Part of a small language model's weights: 70.2M parameters, a variant of Adam for these matrices.
Each number is 128 + 32 x the weight over the matrix's rms, rounded and kept within 0 to 255. Layers, rows and columns count from 0. Numbers have three digits each.

# gate: layer 3 MLP gate, 2560x640, rms 0.0238, rows 1861-1895, columns 0-127
# up: layer 3 MLP up, 2560x640, rms 0.0236, rows 1861-1895, columns 0-127
# down: layer 3 MLP down (transposed), 2560x640, rms 0.0201, rows 1861-1895, columns 0-127
gate1861:105159205072160143117188153133210128147111145107170123091081150190210108138135112097125091139098164109092084144150141137150156186106132158157108144079147111106093155161109098157147064135047123045137139133147189112124128168192189170117147165110113161108086108096139124158093154155129091125143125090140093102117108098120071127171173118141112149167094143148081109144146124106136103121112
up1861:109153130153095111077141096133138096145122135108108160130073076175121149156088128101178122136162164120063146070155138149154130161163098130091147143130113131130089106080078106183144116185102136088178110158117153195144082178178098135086117204155107075151148165149148080133144148104072165137095072119124092134093148105097086088133120135087099106190100094082145171139122185117149142141150
down1861:128129064100148174165103115111165135147160136168091172170120125089150173154062143128075127126119117109095122120112148143162150148167103137142061154157156179109151122127111110194097092125147119158112048143084115154101136100177079090175123163168129106141122118092122098070211170110159112117091140157153106133203105152082159099107075178123137133144174175154094071117084144094225150117122
gate1862:095114118154068152110167155137095105145132071073105114134114096096117160092155135107117108127148117153097108128108115109129134112142152139074134109144122141134118140122177111108148121141200148173151095105128078126178187098115121131137153125180133076147147131107158155100158119162138122150138132084096119131113128146077132116102126069114184158156124132133114092134098110113125121126107
up1862:123106130117140162124097140155145134095126193096121154107143132077141182156112116157159135099083142119146101111191135137140128081123141118180093124109100089089126187093171104135092115113126067116109112124086102114127126143099091172108084162093147163145141140094060164171124134145149160057102150185121134110087147126145128139143150138118125076159148121176083172092157139147122113182230
down1862:099164149127130128157123163133118134105093101132167156132126109069118164111147161140120082130103172050097114150088099132099128145151112123104112169142164128130057157099179144173186114105172163081161180061074080113212116098118094122088124103096169150131112157119154148121128086114107132127122183167106104126099138126087049128114142110134158154108114092109139205069142137102167124119123
gate1863:190119129141133105143103083106107141114156105096145164123124097109128092155164194090118122160089117161110136108118127095130147076170151163141117113140146107120112113121118099157136136132090170087132107140087136167129140129114072134126113113170123139138134135119135109157153178122111084097085153183133188112138089146099109094154180100158162132150159159146080112162086187120141109121111
up1863:115177141105119171122124110096099146165120110095127100131112103135101152117121141155129165107105133147193144118146133105124083149129134127099113134157068105133147111131100073148117126114115192108137120142089132126061107152110097086087118093158147102077168070125102166096180119074116158132108097178128100129153130098152141153147143129118137111120148100150143120127142139062144100148131
down1863:107137097162098129127116127094106161166116131119143099087110099156140147116163169121086105076086122151160108108145095123133125104066109145139129162141085086154114152113149111131131135107158140145154139088068171090116154122146139141074130094122120111160091110121127119125131105125154163130096118134098106139096133109174121186165150143192167087094150101083187142161162129085168110098143
gate1864:103097189168176072087127096085123151135082103086116142155132084152134145189175154129125135119141128127107144122112122099122142147135091173094114115123151173123083174123142144127196140127126102156124136171154131151180103148163102174174127178110139123098119116137157132068126131163064109086189129157158142131105120142118106172137136132153139086111121144087092119149134108175161094182169
up1864:160121086138184180171154121122111112110112110108145135113131118119075055137091120130161149145080109117140100094178144124141097101085171133167133099129101178201121136122186160159099133138149185079133108144142101097136080118137099130098120119090165131101132110149132134138156088162171135125129115112077089113156134127149128110128128139132152149140111109145126080101138117092107162082159
down1864:152112135155110142098140131118153176134148119114143140133160087158133107092096152175098150131134111134106144156174093118162097106168131110092118113156152143158143181097119130143160113152158125194125163196129118113185100125125134165134183161098142145109125139093156150148113093146113124112138047064081128166174082095202106185114126112122122101138100129082128157147150143132095126142143
gate1865:159115108066079172166147150090195151121093031119166100125144112137167075111165111104118040124156134117096211161068136078156094082107077122106145081182158159074107179154170106106117176097217107106096119094202088123089126131168105190141089181156130060166141156094073171082142151161162136041071124111172106188138076113075080148193209143147121077079092097147109165080101136167089184146142
up1865:124098124066088121216100192144201138143125102149126057125169082126137087109125065061156063101196130135100175127057114091192119131129099112112180114132132123091156195164179132081091166075225132099082159128169092146109167141114118169184054131140120059165162133115146194150062140147165203105129172189169146194139145088081077146107255126081053099083078087141167194069122143176065174135131
down1865:124107172097100106228082119202144118072152131105112120096089047174157128115061137113146137114172122145047108133120123146149152168122156118106131149127135124098147174124151123151116150127141158079082165093110083159186084146151132131186085054152142104205105118100151156127155090159131149100185146206138131105144159128109151127136127109096145154167132096144111132096088112104096196109057
gate1866:146165169095110144155152163112110135126135099122116089118143129094112076189135107148090140169091176139104111166111173093121120139182133124127078127152129113187155131080159103099176076118109105123131111109138157082142087125156172165104178103130132088119085162104141161144075100119133083109087112093095147074097102145131100161128119140109149153128130134114167154137106063129093125125125
up1866:162129154104145119161143121080173075146137109132126137149104159105139161107122072134123123153100150084188115108103172060149148128132119129119100167099141070112133167105149139156134126095134063151080133134154099115110140177146163134121105143138038106101142156114153075146162190148113127115118148122072150163086139136097087124096113106129123137108183157124113106109137128177117071132103
down1866:124118114107143121133081155115166095180107125138141129092180135095122119153089084082191147157168135087121161164120129175153145132150104170159077161114119093169138161090120167124140134134164110083119112125105128136155130191116190115137070163142106108108113110131126142108123104129118105120116073157147124094159132165104099144140159090132169100161173145101087126103089153187103134208105
gate1867:126131148176130095170164161165134170116093168137135089113084135145170124139140148123147143149104161105087123195130195086135141168186115170077051144151100156152121116179122125146188090105093066109139165115170095105200122089130177146141148121101125189114111194136140129089131135161106142094113078142057100182142093091089070126137188123103139109115102155085108144096120149121146155122160
up1867:085103166098121143173203223178128120168072172130147169059081123090170121138103128110104141136152152096137128170159131151141107145163117120124162171146109122110114111177096152126140068076103129083130135049116103158190151087159156167124091139137140182110044141122126122118068130120080105131093068130084131131131114094111130157176142149113157148123096070076193163113102192101141185127131
down1867:065099141104148112120157196137129139119089106136167159158126153119103078109120104084165114121197137123168079082129109194129092141109106121160168174088134131128146157137150172127113080128129133082083104122094109153110174115170175103146087090114117141161079076087114116144152119088088112097084165104114102128095161079109136121158073138094134125163101071188192131216128121118169151138144
gate1868:098192122120097075095097061148114118144137160128150171156110128164143153175153111132149138117158180131104159151127104171161111107133206131117142144050120125167126112107081126177165121100152085120089087130129134147153137099129100107101122133103132150092174123154101074125162166145146164145137108111136142152147168113142083160135099149081094137124167148129125089121165120141100115087161
up1868:103118073105145142148091097124144102105146111116170169145142116125087112102077106118124154187127131158128151145121130127144115136112066110161099137114149116105109145134134116085100125152147169142179118150095135118090093112134103159141165132169186187098148083152082115154156097090112131121117141172087090137101140095163121131104178108155092071116111134139176155161096166135089120204111
down1868:169121149096100119126120146085090119110110150104186078096163142105151107056173135135109141117130164109145147153126157095129134165198132112118169192135183124081127117168088108165117163147109108118131081145161113154152071049166108173186095178127130119123142058099098173099100126166185126094132145100135150148132108173156141181210112095154126111108174099171141129112122118136098125114118
gate1869:096143079130065140144137111175110143138153120131150138168136171141189117124145085105117136129082136116071160132122112196150188116129132146186191119098124115173139108112087094119184143147096150140143144158120153163103131092147115181143116135121109154106163131146096090141135193122138141158097142072152135111149092129126093119091138129168139124179163077119139079098139097154175135153092
up1869:174123160160164140107084148095144119103105100115183106102149121133084094140151117177138144085126137136149107168145138099161077182106119153136132115106169139060171203130211126147142136130143135129150160158156159128128155097091164107123120135136140076110114156124193184157106089089134072153166122142157129177136202120085149157153121168072139132060069169085149157129094156148156115085175
down1869:156107141064100116138095127119137102151107131101123141065149109171122123100179114118136102182137146147153120151139112143135174105197073209145127144126139164108140171168107131163127091132094135114142132149093152144115110118140150134148116139108107109147155101127155152165146142118080123186146150083164127094170068072157115131098165169105109182074126154140087130128087146157134137127137
gate1870:135083158091106081146139159204131096122129121108101176141135141125107145120157099150070187107181129148168123082163150081115155147132119130069126133162115100112126109103137096137165167154165097144074116133130104151125176125098115131112177155085097106130172133189130158100131104170121090084136112107076160055114136144113157119168143121088138158148192112180079105113094160165115133126146
up1870:126120064124142164149120141158194132119138080135125134129182136144163159141146148176087172109138152104172140156107125139122172118137180106180235203107124122089121095171110076183199104158086107091118119110130146147138133146133126102104132172157122171175152169150157150079112085136142164065179140113129209135136151172110158089099126073077190187103132147054114103135119102101149124120204
down1870:123072163109148156080121194205147137072140180101116123067122073108158158163122112096119172125107140110210127111168083094120139112135210135150171190157103157116117120154145109144133077134086168136115099128125084133148109104146108150094128138052112096128209068121197103144130090147104117099117117158130134079123106102097128118084107131099122127120124083141163145142151162153140147098143
gate1871:161136187159106085120102145098103098114127130142094125161111167102162104112128139148106147166117157169149143139143153092117137097151158170122130079114098149130162131140157113147114117171120136125134160122114158111105126115135158122139138132145143141105178143109196143094162175169138154086144160082155106152132138110163140166155071183119103122174179083167166131150165146163164155147074
up1871:166153119120190140133143102111102168087117072130096114081146097125123097136147128112160111103121092107083122111116144135070153123130104125161152162125131163135092117109125071117172110085128178088159132153106147158143101160147149124157109104144123143093089094115080111116154097136083108155111131173073146114095132165104088083139143085144130123125110159124098122143135134145114119074145
down1871:130175166090126185112142135120141133102114073129082120145107078085142129129109149141161132183082096089114147167160118113082153161164161139171079061187107144091136042124127119163126122129136164085159118142092130104154073118105115146180139128163123089070104125120127102149138119153104079124125149113119166139141122128144121117139113128085164173135107107116086164072156119140126106154111
gate1872:087139152124083117162195120139139172199106186090075076134090184168090067119098153115172108116177195127105159146158199087105153177143157134140168160153133171106135147125144123127100119160138152101144102153146071133131130142131158179175102146108154159120112140165112130131154098080077135137125134147106137153144075126186076112158132068137155184146137150115129171144164071130085112135148
up1872:079156123183145169080175133143076179153138196133095158136085180101175092131153079087132131132132120127116114122123171051075120118078135130143173134137139127142147141137138131130075141132153097124131194099150140139096127157127160150135107160105138165147140141136127086177176111146110065184137152154132150133169104096142092111102173090123092184134147182143170155164159142148118129119097
down1872:135107110085133154083127129134094117155112123140140177117125110134170133124154131129113120104103140111118142114090138139119115109093147133125086149125106104152118145124116134130117121106133131166158121121113127109118140128101131139138179145138100104172129122138130124139149161107125154102122089073143190076074165167122112140108160143134114130117124086159107145061120115110163118150116
gate1873:076117139139124102112142188115152167149119173113135148145146213148143113161115097105183083136086147172127141159107128151119100139120072110125138035141182172151125123199156132157184159122102170147185080131121180098105090096110162129150057093142131111105200099121112112133131161101108130103104095082140133122111069172121086152130148148189121110189126125152161082153107135167177177073156
up1873:118189103135161173193164101121096069091134082142118081115112110107076152111157171129051144187161141122125162096136149140124185125171164143110124176125091065117133135040094157143087106126116051090121153141112074174098116178104087088104128161149129143169104146135118159105145133187144056128203190146158140119145170125125142101123074125096209123086145120079040157115107094099149146169129
down1873:141112093133186122081116188089131073078084077106118115171120114097130193118191165098112170137115178004123092125128140102136138130165107148127157096102061174136103114180156118171179085115097076079166107107118084133112084148115067191135075104208072142124142135175167131169091126155139075109129198133146200170124143126133125111117097145148129122095136128058039109104072180189153159167150
gate1874:108132060135106097119144121153053108122134132096134116157190164154155180165088182058110107137153065116100129123068183150158071094159153134116131092162128113124188131147086122122146171116113123146125169126133100108120109159095124102098108130112081140107138137115132126113134120130141084162115110145175109179145155122115131179136160173120157138147100146132165155170177110131104162110150
up1874:144113161132129176158093113129150139136108117155147156103126131117131096095134065166142132094123137152162102124145109137118178180139098168126141121120145137112088135106127126146099102077103099095179101102141125141122125114144130137139151105112175139135165184116122141141192147174111139066152129175165162111163094125177157090142145102161140134116190093147130122136114074145111110114169
down1874:114114085149128134130178146111129112154148152124102140105150099150126134160166135129132124096160137136105133112161161112139163119134134173150212093078079155124094126111133085183150157101129133138141115149176128121094106092120124118110157149093132138123160165125114185128142114178134144160158179138125195104148119078144116112140116138125163077128134120139124083118134115194125145166148
gate1875:107130096140184167101154115113110092130146200104107146112145110076124156075152165186118182114078130131144157138091083133148113185100134171114133163117150117176130092120111127136175109144183128167139169156111086102121118115116140184143091154095123067126127119155118156147174091135070121137122133083123087140122096168147118123111071126116171175109135139085123129146133112153077116187080
up1875:141102150187082131154130163173049102103148144134100138125127130120171168152098122191164156135082132118141131154141143147160118165110175151089134138171163100106141105127104153100128176101157079218076135105151116142138126153129116168102144145158088079124112174125148145176162110161100123163103164084134082138080140125125148136088091104149133103138178112097095112146157129113108094136139
down1875:103154129137099168128081157142124146100150091154140123136111134122130106106105084169122104123151138098133073141131103101123097144155127139152121144095098139103159154165146143131177128149131125057105094127081151091128137108118132149095135091154115120112135095108106115143097151099140085151116128149123133147160136169136160164163122146160105119154105117143137135122157147079119091091122
gate1876:184124150140078159144065119159089199109149185161112093131132170113105071061114096180160087126083113104123132176183189122095196125209168159173140122111169179184201104138101010201119163145143163090134137177150080147108134090113192129169133096160129138068151159173147127123202061151123137146089151052151063147118165092168151107158120102158128101097159121140139093122103178121144104137118
up1876:131097115151087157145129133125157169155141188114081073064134116151095098083121112181170156110129161131115150145129133131142192125082132115156171182147129109140176193130122114171053128175183126123201106195114061171128136137073171084160178129105147139114135150133131114142165069154152122128118155088197121130125182178127206176128143071103154132096146042075125110116174141103103160151012
down1876:094118102168164097081171137121126131165082098117143112098122142153119190141167179086135147112122100154133145083087101166110131104067154121131118154145064054108104118131160175073134090131110122157132152094069117092186106163092088086022170122109156108185075133127092136146096094136157144150135124070062181146107201130126157167124175103136107180082096113131121110110164126074116158119133
gate1877:116156131161123104136092167157128154155140113157136107108151137154106117119098141144150145121099097115112189093110139123152121095142162138086131128079156104170116116137088146120149152123167108102084050137102128112134127141142185141176095096198112160167124109098123153128158164111178093157075128139131118085147116090112157136118108094141098079161090118089184086133101111145108142163134
up1877:158113128142140079181109163116094118128164157083125144135116053142155126137048119152138147076100153074056136137062157163123138140103103122160127142164146155102143178140158137136157129158048111124149117096132147169170165093111172093114136141164096125104132067100131102093056104133166080088139122102137081161140153090091116164116206151090120108115137133127117168142170098119148103130081
down1877:130054142114141115101147075147073038112109151146153106186113164133111160148112081071062114139147094109135123104071150081150124123136140094169169176108135141097148211143099078107130102163061086169126127121172171201166180134150104132107068127069144130156115140089096114055124147138085167089120144072056170103132127087173163203106144158179159078056137068181170142096151216148146139119079
gate1878:117151082085220157141151096155157130129156075133125126126157178171156180069117106090171139140096187124106102132144095082130039107110121134143142100113082095170177130101143092100133149112099142149134072147135136153107119105125162083130140077140163098163163073104077142082077119157154089132061119124129083117177112088125136131124135144137173101148123129152102134143151132152141130145129
up1878:094153106033177119160145151117122148079129086104105146148121152117150215129105136186140080131130147127118143136113136098080141152125105119121112112106063179151111152125163109180149107114174131109168116136163137137158150065098173081170129082143135068149111151118098136056124111107117100169095080136147069101141118154090144093107130146109121133145121177145114114112122160155185145148107
down1878:151120098123109098114174145111111153124153121105124075131143122108111151092140095109130068133142122162116184146125126127138090149102094128107069125130045174158129150128159131151150121090090112124142120128149109083121138139118173111141055125122161111140127089140088140111119090103131119147119163105131101132049183146164078128121132133115087132107073124124088152095115157099146099110069
gate1879:099124091106114133112139129096142182094155168052150133126121099144146142130139144094089107114151136118084121127149181139127134176125148095137121142086133147128105100108132173185110154110111122095183117096108130130101119127123162148122101112129103135100128162135143142161142150114133140184094139069091162102131113128089094093174139135126147140144144141135099104111154120194122087089151
up1879:160109107105144132097063143156128117129149127111088140103157166128130159118097099114145126150201170114088117143121110107120160161121100125098151133113144123171080139116188109131090108123149144153134098063146104161134111121151100083116082051100134139147109110091122167125153089122153102132118094154178121120084142121166143080122114111099177149110121139161127180098108110113063148132156
down1879:119150193125139113141121170146123077145135134080154163095142156120100125101149113155121161123127093086175140142090109117156156134158088187137113124099101129135170172120119162090145153171136091134076132135149125114124157220143136160133101141151138106115105170122109141108151088167129171147181129167125110159176158198158164161122165125087067149170120195061204131112089146103137160083128
gate1880:098121099138138169114182168115186117132156103188115101163129165182140162092088159066091120161175149172109128129146157127137133163127138116165094140102096142130075074175127116055138087167114138122157142105089120173066113143128191072171124131129115137168124062163108146125128074096104008168129109076130127106114084174089079124121049147162159134163056140072078170108162152078161161128104
up1880:124139194106147095156149142141116134101094175093148150146187150087100106133152151136130141106106131103163102085119106146122119089154105174070141102131165104120171141073132160127129156096128133143135123129161102108116095095148071204099106126114141095110139209099173092147097153176138170094147128164142159146136173115191150150119154120131088119127150189139105149141095111180114129087170
down1880:072138167128170156139189187072123139098106164163118115132175137146147183140115179120103154093110129066103139132127141159135178162122134091120136056146127118139062134096128121181164088080080123092145157083102045158101122184078151189104171100205146181125108144127158113124184112120130121172161084099096140154092158140148124130121116123117161054140076134145044165143067116159176099132101
gate1881:046125101131132104111129099152158112045114148119142166085175099069131115147159103158098105138105111066095097094101092095116108078114133170146156126155124149098132147161165097129101138157179115158117137101111135123085126099129156167119158086181167165145117114137062200129092133111177129144114148156064124133137154147204104125164148133059161141139136117146160127068089184135141190141167
up1881:134132125112139117121128126154151137198145112167178133145108160147097121132085128120160131101083100144183118161132112132109152167099121112124129162126118139119131179160108142092179090104093166141111159162133107134140150089147156106183100132125051080074096120137133084145189152159106121154146147136130078140094097112163115147132155173121161133148129148127113100154119125127139112127106
down1881:132122129095135130147164135100126155120091155154132155167118173162125140143136173128135133111114104144094169140154110068077146161076158174109124096165183155084166120115178135103149142127118108159127117138144109087141114159102153122182114140153137122112164150096108114105167111152118122130108180128092067143185113141140157124113102103129072130139138134134128066156136069146142144116127
gate1882:123125179129134140144119154228143113142144164144164191128141173108165120169144154101131117121121144138122084105132155108122232152159142099081103098148117106111105119103125109154133094152133137083129125166093164146098107158190138116174087168089146190111133132100139149157154174083166031111137081150100115110227129111097079115146109120080180130148113126050146092151149211199132129073100
up1882:104130097106110112094110100078098172068138131185124089156174165200084169082165115095156161164136116159107172160129132125103139092165104176143095115100127178174121104080108180099162142105103108146142128127104134119100127107102129117109156120138130089141179183188159166150150159164080224118103136103104123144101092118131169149164146088173108115123117103156149120130114103081144166177179
down1882:109134133127130136138162157106089127113082111068029120116138145120140197138141157136139124187129156055081182133072134135121125068165131176092116075120136140158067139122125129110157109088105153118180216097104137136137101122200108095171160166144110147120150142149144121155169117123088073108122148141078121101139116103124130145168140113122116141138116140153098165072102154105178197138097
gate1883:110095125123150186066130149176149205075110120136134230092177131087113151127145126133135189137105121131112087162113139158095161132103149162127111119150091109138137141098098096142114122188148077148125178125163101068101081142113087118100143113107141095086189203107106143106135147098122188103154088141143173154102062144151199150089164179141113173104132067156113136135101141129097123132154
up1883:173133203130135111053136176109167083141089161129103208141142104085086157089141097125105157163127097129118141138150127107100167160088141160146153152123069123203117154061118086122114153138203151135127206134129122065126150142136095145093154095121109096100153120116136151099165150107143134087171134149157132121094084134149163114145114149142108171108179055158093128126080141105125079183087
down1883:169116161133147076124167157088163152131132154066173171103085057079097076154142118135155151052162120133172135119160113120112175125116195091194155126161057084148184074137151079192100114149196155111108130153088151071123135062120112094070125096073145127096156152132167160076121155142153118106140182124159125084065083087183213085103141137079112161104143074140091094134151118142166095158101
gate1884:093095152110118063223060170089087027128143073075152200078184171094076116093103121109128102131144144151131102093151143098138122087136122127097132149178169127185103121142126202148094173158121075098206121098213076099183140074148153181097136123141113128195138108201120204106109164086164100069066091205154107081153159067172122105098130067135205115121132117191164120100144186106128188168121
up1884:139110161131121121128091081158126146141109117120125069113207145156194128140101104132157107065132188131161193149142168106162149183109090167148198117118149152092104138136127123127150168135111157072160142134099082168094110096201159136149075212168133114137109126119139120140122095111056111130150107136139069132101117071104124104182175160094153140159154123101063116191115141155152130098124
down1884:129109126144097185118115145169065093120182131101184147076104152172162149065163134123137178076144123121181159148154160061198138223094085156078180118111089138133089140192165104118104136110145156062156085156083114109139123123138079148097088175125129160086117101106117109115118134051160133102149085087183157069125122085158148117121141130075104096163128102140107113132153111151111118087121
gate1885:122131140128169178224166158147207152130149181167103192129152109083058132095166165103123161073212065095126118179200133127085232076070115085144202173085133100112115120147118147082073142142104116098132192116073084053149181229143170084139073157141133126168115090122145158071139088107079108055192155140118152081151198123175171163161094087122176116086127126074118165061165122095135098133103
up1885:133071062152181192200149120183189114157084103138067142124126194073147156051183116098114182064130118075121143216150164090101196053107149096128187151111100102074092097111097123065056091164153099045138167094097077143100144219193161125199015166126100070140076081151084130156114143147094095082199113133086135108173157104161153157171094159123174118096155165102148150107124159124146163143128
down1885:124105169149124134152196131127156119147138173152136156125157149117079114069162119150069115088185104040161155154146105094147161144112197068138163187106113142189122141126093097103073137151158136174120136135098098000092171141069146118129130095101090103171084093103115164066150150116129158152153108078123179090121149141138165161144106112120088147110167100146152169057101143079132183145135
gate1886:101167067061117173077118122147158173134087171134183110100133075125108101133105111123183156105162094082127119105093105131139179111130143150127146148184070180100092171111077152103114142167192199157143107118129139083147183129197100136108076096106100153122126143161182128177201074158197072164149082169103131123135100124198192112195112130158060128018092162141145110125128103134111062166132
up1886:160135164108140071167107099078151098071094187127104131075136131138158128140144188143126163115109189118096133132132131118039075120100089183177165144144149084156111085119160111193204112159106088168150187128149071111112160088068168133076198089071142101122171137117117178072129122103127120043068156116139112085089110154133138138131167128121162154130124122112139104132078083080130144092141
down1886:133184104165147135111174142094097141188139138107072077157159153145130177164161140140112133159146087162098112093176141089117118156094179068061092084144128163134125188121133133106100121102157112129112056123152174138135091149199100094116123170118114132088148116124111139143133089122182183167168111142125106189181154122172115101163105119139099136122078060128163133154166127112140113091141
gate1887:136152150183151133169142124120145045137132133103082079159109184175102109175175091086080112118115170123117129129175174068155162120142226102152150114116121113144182162138164119197076129158068182130182154105157052123098098071145114108099147129185142098062126116123167147128098107140126164118144122084136134198132143092124112144115144158146092181131107116127044045165058153134104102129176
up1887:148167164063121117126144114089115159084117069157194156101134086136150114108153144167161150088107146139142154203053138146106077113172138129104085119104171088147101069173138156090176064095084135101130203187125197142148113094137173191162135149135082098144041083143125093114088108137128083135098114179153117113123161137183116085132186130105154108122128162102131241070112112082169132145136
down1887:197132152135084134196122145174138139096150078173140149123094095160142137106102142173167121116134131168184143112132101113117104124160126158139165071135175139164154118165165091125131136145158170130123174137148107182132156122113184106105104103167124153128106148102160114180123138129114069129044129147169092101223104116136189123080132141069145139183131192148181095111077140180160106150176
gate1888:147100101135111150126067169131113116119153112120148148125132130093129184162131131149085144058074133132164091101105145090167104102159182125148187062167117092096108130125103075141125123126106103101109102102141127098064139103133124098101155134114146075128177124106110118105148128179106175146071086120156103169143119156149089157114076171169098123105158123148147115115164092132168143133139
up1888:111149152198121128126151097162119141106091060101145115086119157162122129095129146087143112153117084108098104158150143162138165123126084144104120163071118123151172119133122164123130079107166122143199137119119169198175127125130110145113151118054081140159096149127127138157130093102109169131199133140099163121105150139133118134116185116096156065166077142110119137118079132154057143164123
down1888:194118142117121159158134132133047130134147114115074101080198130103122167158156125157163160122127115153127131114145121121147103058155168150106117126083142102052078080127142162105026125131177139158196106160154140165145051108151111147143134116130162148190143161125112140095104108097128165115150156132095127151175128116125130117066161103094113105135118100135120180105125139169123126143122
gate1889:097144117115062131156083111155075162147150138175123119121124093152118155084120170145094140156205097132181146131127149116098106102139130132113152107126165127165181082138013167113143140101141084089113095113178149137076083132131084124110135176130137138132088121087125162091127148101123159134145151080128150131096146179139128116042075139172110097088147194090104133102146181163126136090135
up1889:207102087125156154153158104149086092137153165160209120091145122046127171073096142130114167114129133122160081138113139138090157119131139144074183131129126129112111139097132151124137126145097104152114146143162174129114150129123123149138141142115084135162124102168066142119186140100099093125193170146150132158123171102169139121080105144109138109159153074109147128168102133142141123116157
down1889:100157079150177185129158099123129115109116133163132131070127169163095138146205104130057125117106090104149080119149145134139144099119138107147153138096114180122163167041145088155169152105107156115127169095178125193119162179064096138135127042138096165107160128091170125109171140120108118109175129110124170084190171111114127163101120116115104071120101193170121142116094031099121091164175
gate1890:096136113154139118099140105190114147171095138131144103095104114132105147094127146161084124112150095166134091125112161111141143115120161116130144134119095136121117132129127127121112094105137144157158147136086129136072081117160132081150145123194133167112107078149235121149156110133134113138174077166100146102095116161129106114155077096117188107170115153089085124130119214144082114064115
up1890:106180134103072141138123123083152088152119171166125065165094077114144057171115146128172126134149182131153141200131134118141118139131101178176102131132098133131142116130138156156122111057141112064120171100147122172176130125144110125109102134098101125095105156041112080149094139147135134134127124099158143117124100121154128075116175149102085130139152131136132144187130130099143163155118
down1890:083184132152122110166135119137144149193142159170091110135127149136114113173084155143152184131125112139106108117150097146137131094095188136086080142119128113140106077136107107117111130159119125087128084132126103150163149142147105103132123113150101170075121163062086107094097150118098156158097136157128113138158105103143147193127145130141077179153143137188164118123173129100121152162093
gate1891:150111159123086101131072169138192123131103118094124100108132129060120103079120109082103121134122144151169145168138114088155158109165137086077127180103142200041077195198105169148153114156079203129104138128122156142142123134168111120122084184114155102141110079157175138116157110110093105104169091106127170123162183156106138123109202134166143096071122110123124117106137183067162126123177
up1891:163083161075083110137115174184140154175128103114134108144130176130149101105150101099143156128105093129153098188134101099141107097186105085110095145144155083022105186185078174147148064140099113133107137145147141174157188169191094120153072128125123092109171162144204115104129125133096177139156096133194176109141166115156128147131196147164162048092143118143178151110207163068121111100161
down1891:121141162090126123103106111129118137138094117145129133095145096115133142064110158144157097130134134084162163065124111104119158133181123123144167232092138156136102121207172129140125088094169141085096125122065129195138121135160110133136128139105099153169142066105165135123156096103122145138168121163154146052163183213112114129160175129135138162118129068200156154049133120113150196136156
gate1892:127132191143115129147144165118172134107109106131160102125185132069178169095092156161165150177134110092147091122170128144066164089165145131145117138127151096170129114124111153075117098116110096114095114090128122127157103132144134101115140099140127104142101151160129092115091108115131151111132167125135093121106153103122134134083126159106144157110116171103078135143157077088137138125124
up1892:126130108133135128127079100121102130158133132171097144125113148123150112132173158114103123126095117140098114158114110132096106126131089121134124128131122111115088111162158118111119108132161099128114181136130175072131125144145088129111102107139150131132160144134093090138128144107074139162130145102139165103143107116098110152131116112087115136158173099101131140146157094151143147155125
down1892:152131118145143129144076170131126158100126141166162137120122130117125151111150125117136123135121130152088137162162127098058129097123109125134133079096100136207086148089167124154142146114115095102163155115066129145151145104175169158194137144122135127129128163120129115120110173121087156110153151130162122153133182157123062117085107122146148118128127137127160117106110136111140147141148
gate1893:158147122133169141135148051190115114143152141157113142159127125151109115144159140166115101146120096095128126090169114168087133146135129100143129133085145142149093102172041118138139062163044122146153170140176113106145041150133113125077085170101130162064120168137139080138141160132134087138114148078135105170149084105158130137130145114121109135132124105109182156151166113170118088124136
up1893:118090092106148145098133075154119167166142112075118116140123093178137101171149151083150136155090078164149107094132120146142084181088153082158101141087130109093142121142121103122106082080102074097159159138117152109078073140079145081101122136140115132120087156113123112137116125108122104091108122148100099134157179094159131118136096133155124141156153086113105129087160143146112114133131
down1893:139128127176093076133106120106160053163146119158111086145147173189107130136126125144133144109128045140137124057121154093173127091107123179123147108133119135150116188112107120170109111148187101124140104121079078137133103140121100114110091057153156120106143118130183063067199184165134118105122169068175106073250145205122133118115089167120211141098108124111112124092139144131110142091150
gate1894:125086181170207155136127177163120088193164077126140143167131120106094121150135091145038151168133086180126149128122120121117195075101134128129134181048124150066109166093155151100109091174142191117219103126096133148116174119091104108118132100126090069126121083179148113100102147111176076104192097128150162107136126135144151132111146159132140146074109122094129127179133126067144149163068
up1894:122164156177207151142094172125150090136135095135058126144125130126114181155160132098113177156154075191083129148104095081140139091164123125120188147099164172123111119169177080141137125144116192117205137125171110146052141145082132098071124207135061115151124114127167134115145094136135154158152139095158136087179155138156112176127180113159135097158090108102142134216109171138158145135089
down1894:104164134182128138109089150133152073180147112116161130101078103168158105137142099064088088126198099123114166126092108105126164102113132107132141161026124103091123119158151129090118085150130165157162146122089141152152127133162114136083114153128123113111130066119120131148137120097096158135151116123145167077087159173096172143087105105116096160097101143104150181159146125070125129143126
gate1895:159147190110095136087145137097084105140169127149109133141116143150122115100138110154122103208144041083106144075100122153112116106176102135167132140152161112143123079086107131129112140043140168092113116070050158110075125110117176115156127085145159149102080152077097133136168129159156117108176159119179072103111204188108149127165073115084156122135089152063136067131085152148143116106116
up1895:164095159155139088137189173164100110106098159100114122114191178099053090217138117076129161197136145164119090146124149169106167097145083127093107077120086156095170131134188151170081090137128175114215175148174111111133067103130167112091171145195169122175133129111087084113125123117102166102092133108133091071112070160146095148161127125173102112130171147151139131163128156111115093087114
down1895:113152138104142130195111200110141154051148061161071112165131128118093087130095101124112136128090148112147113070125154121151142192138160131156129113080193126149132119098152093121132155079137191089117100160113139145133097100182120088106126117166141156116153123137110098122138173114124090146119111175058159103077125101114137070166121104090123109102136174151029089170105184196120090106097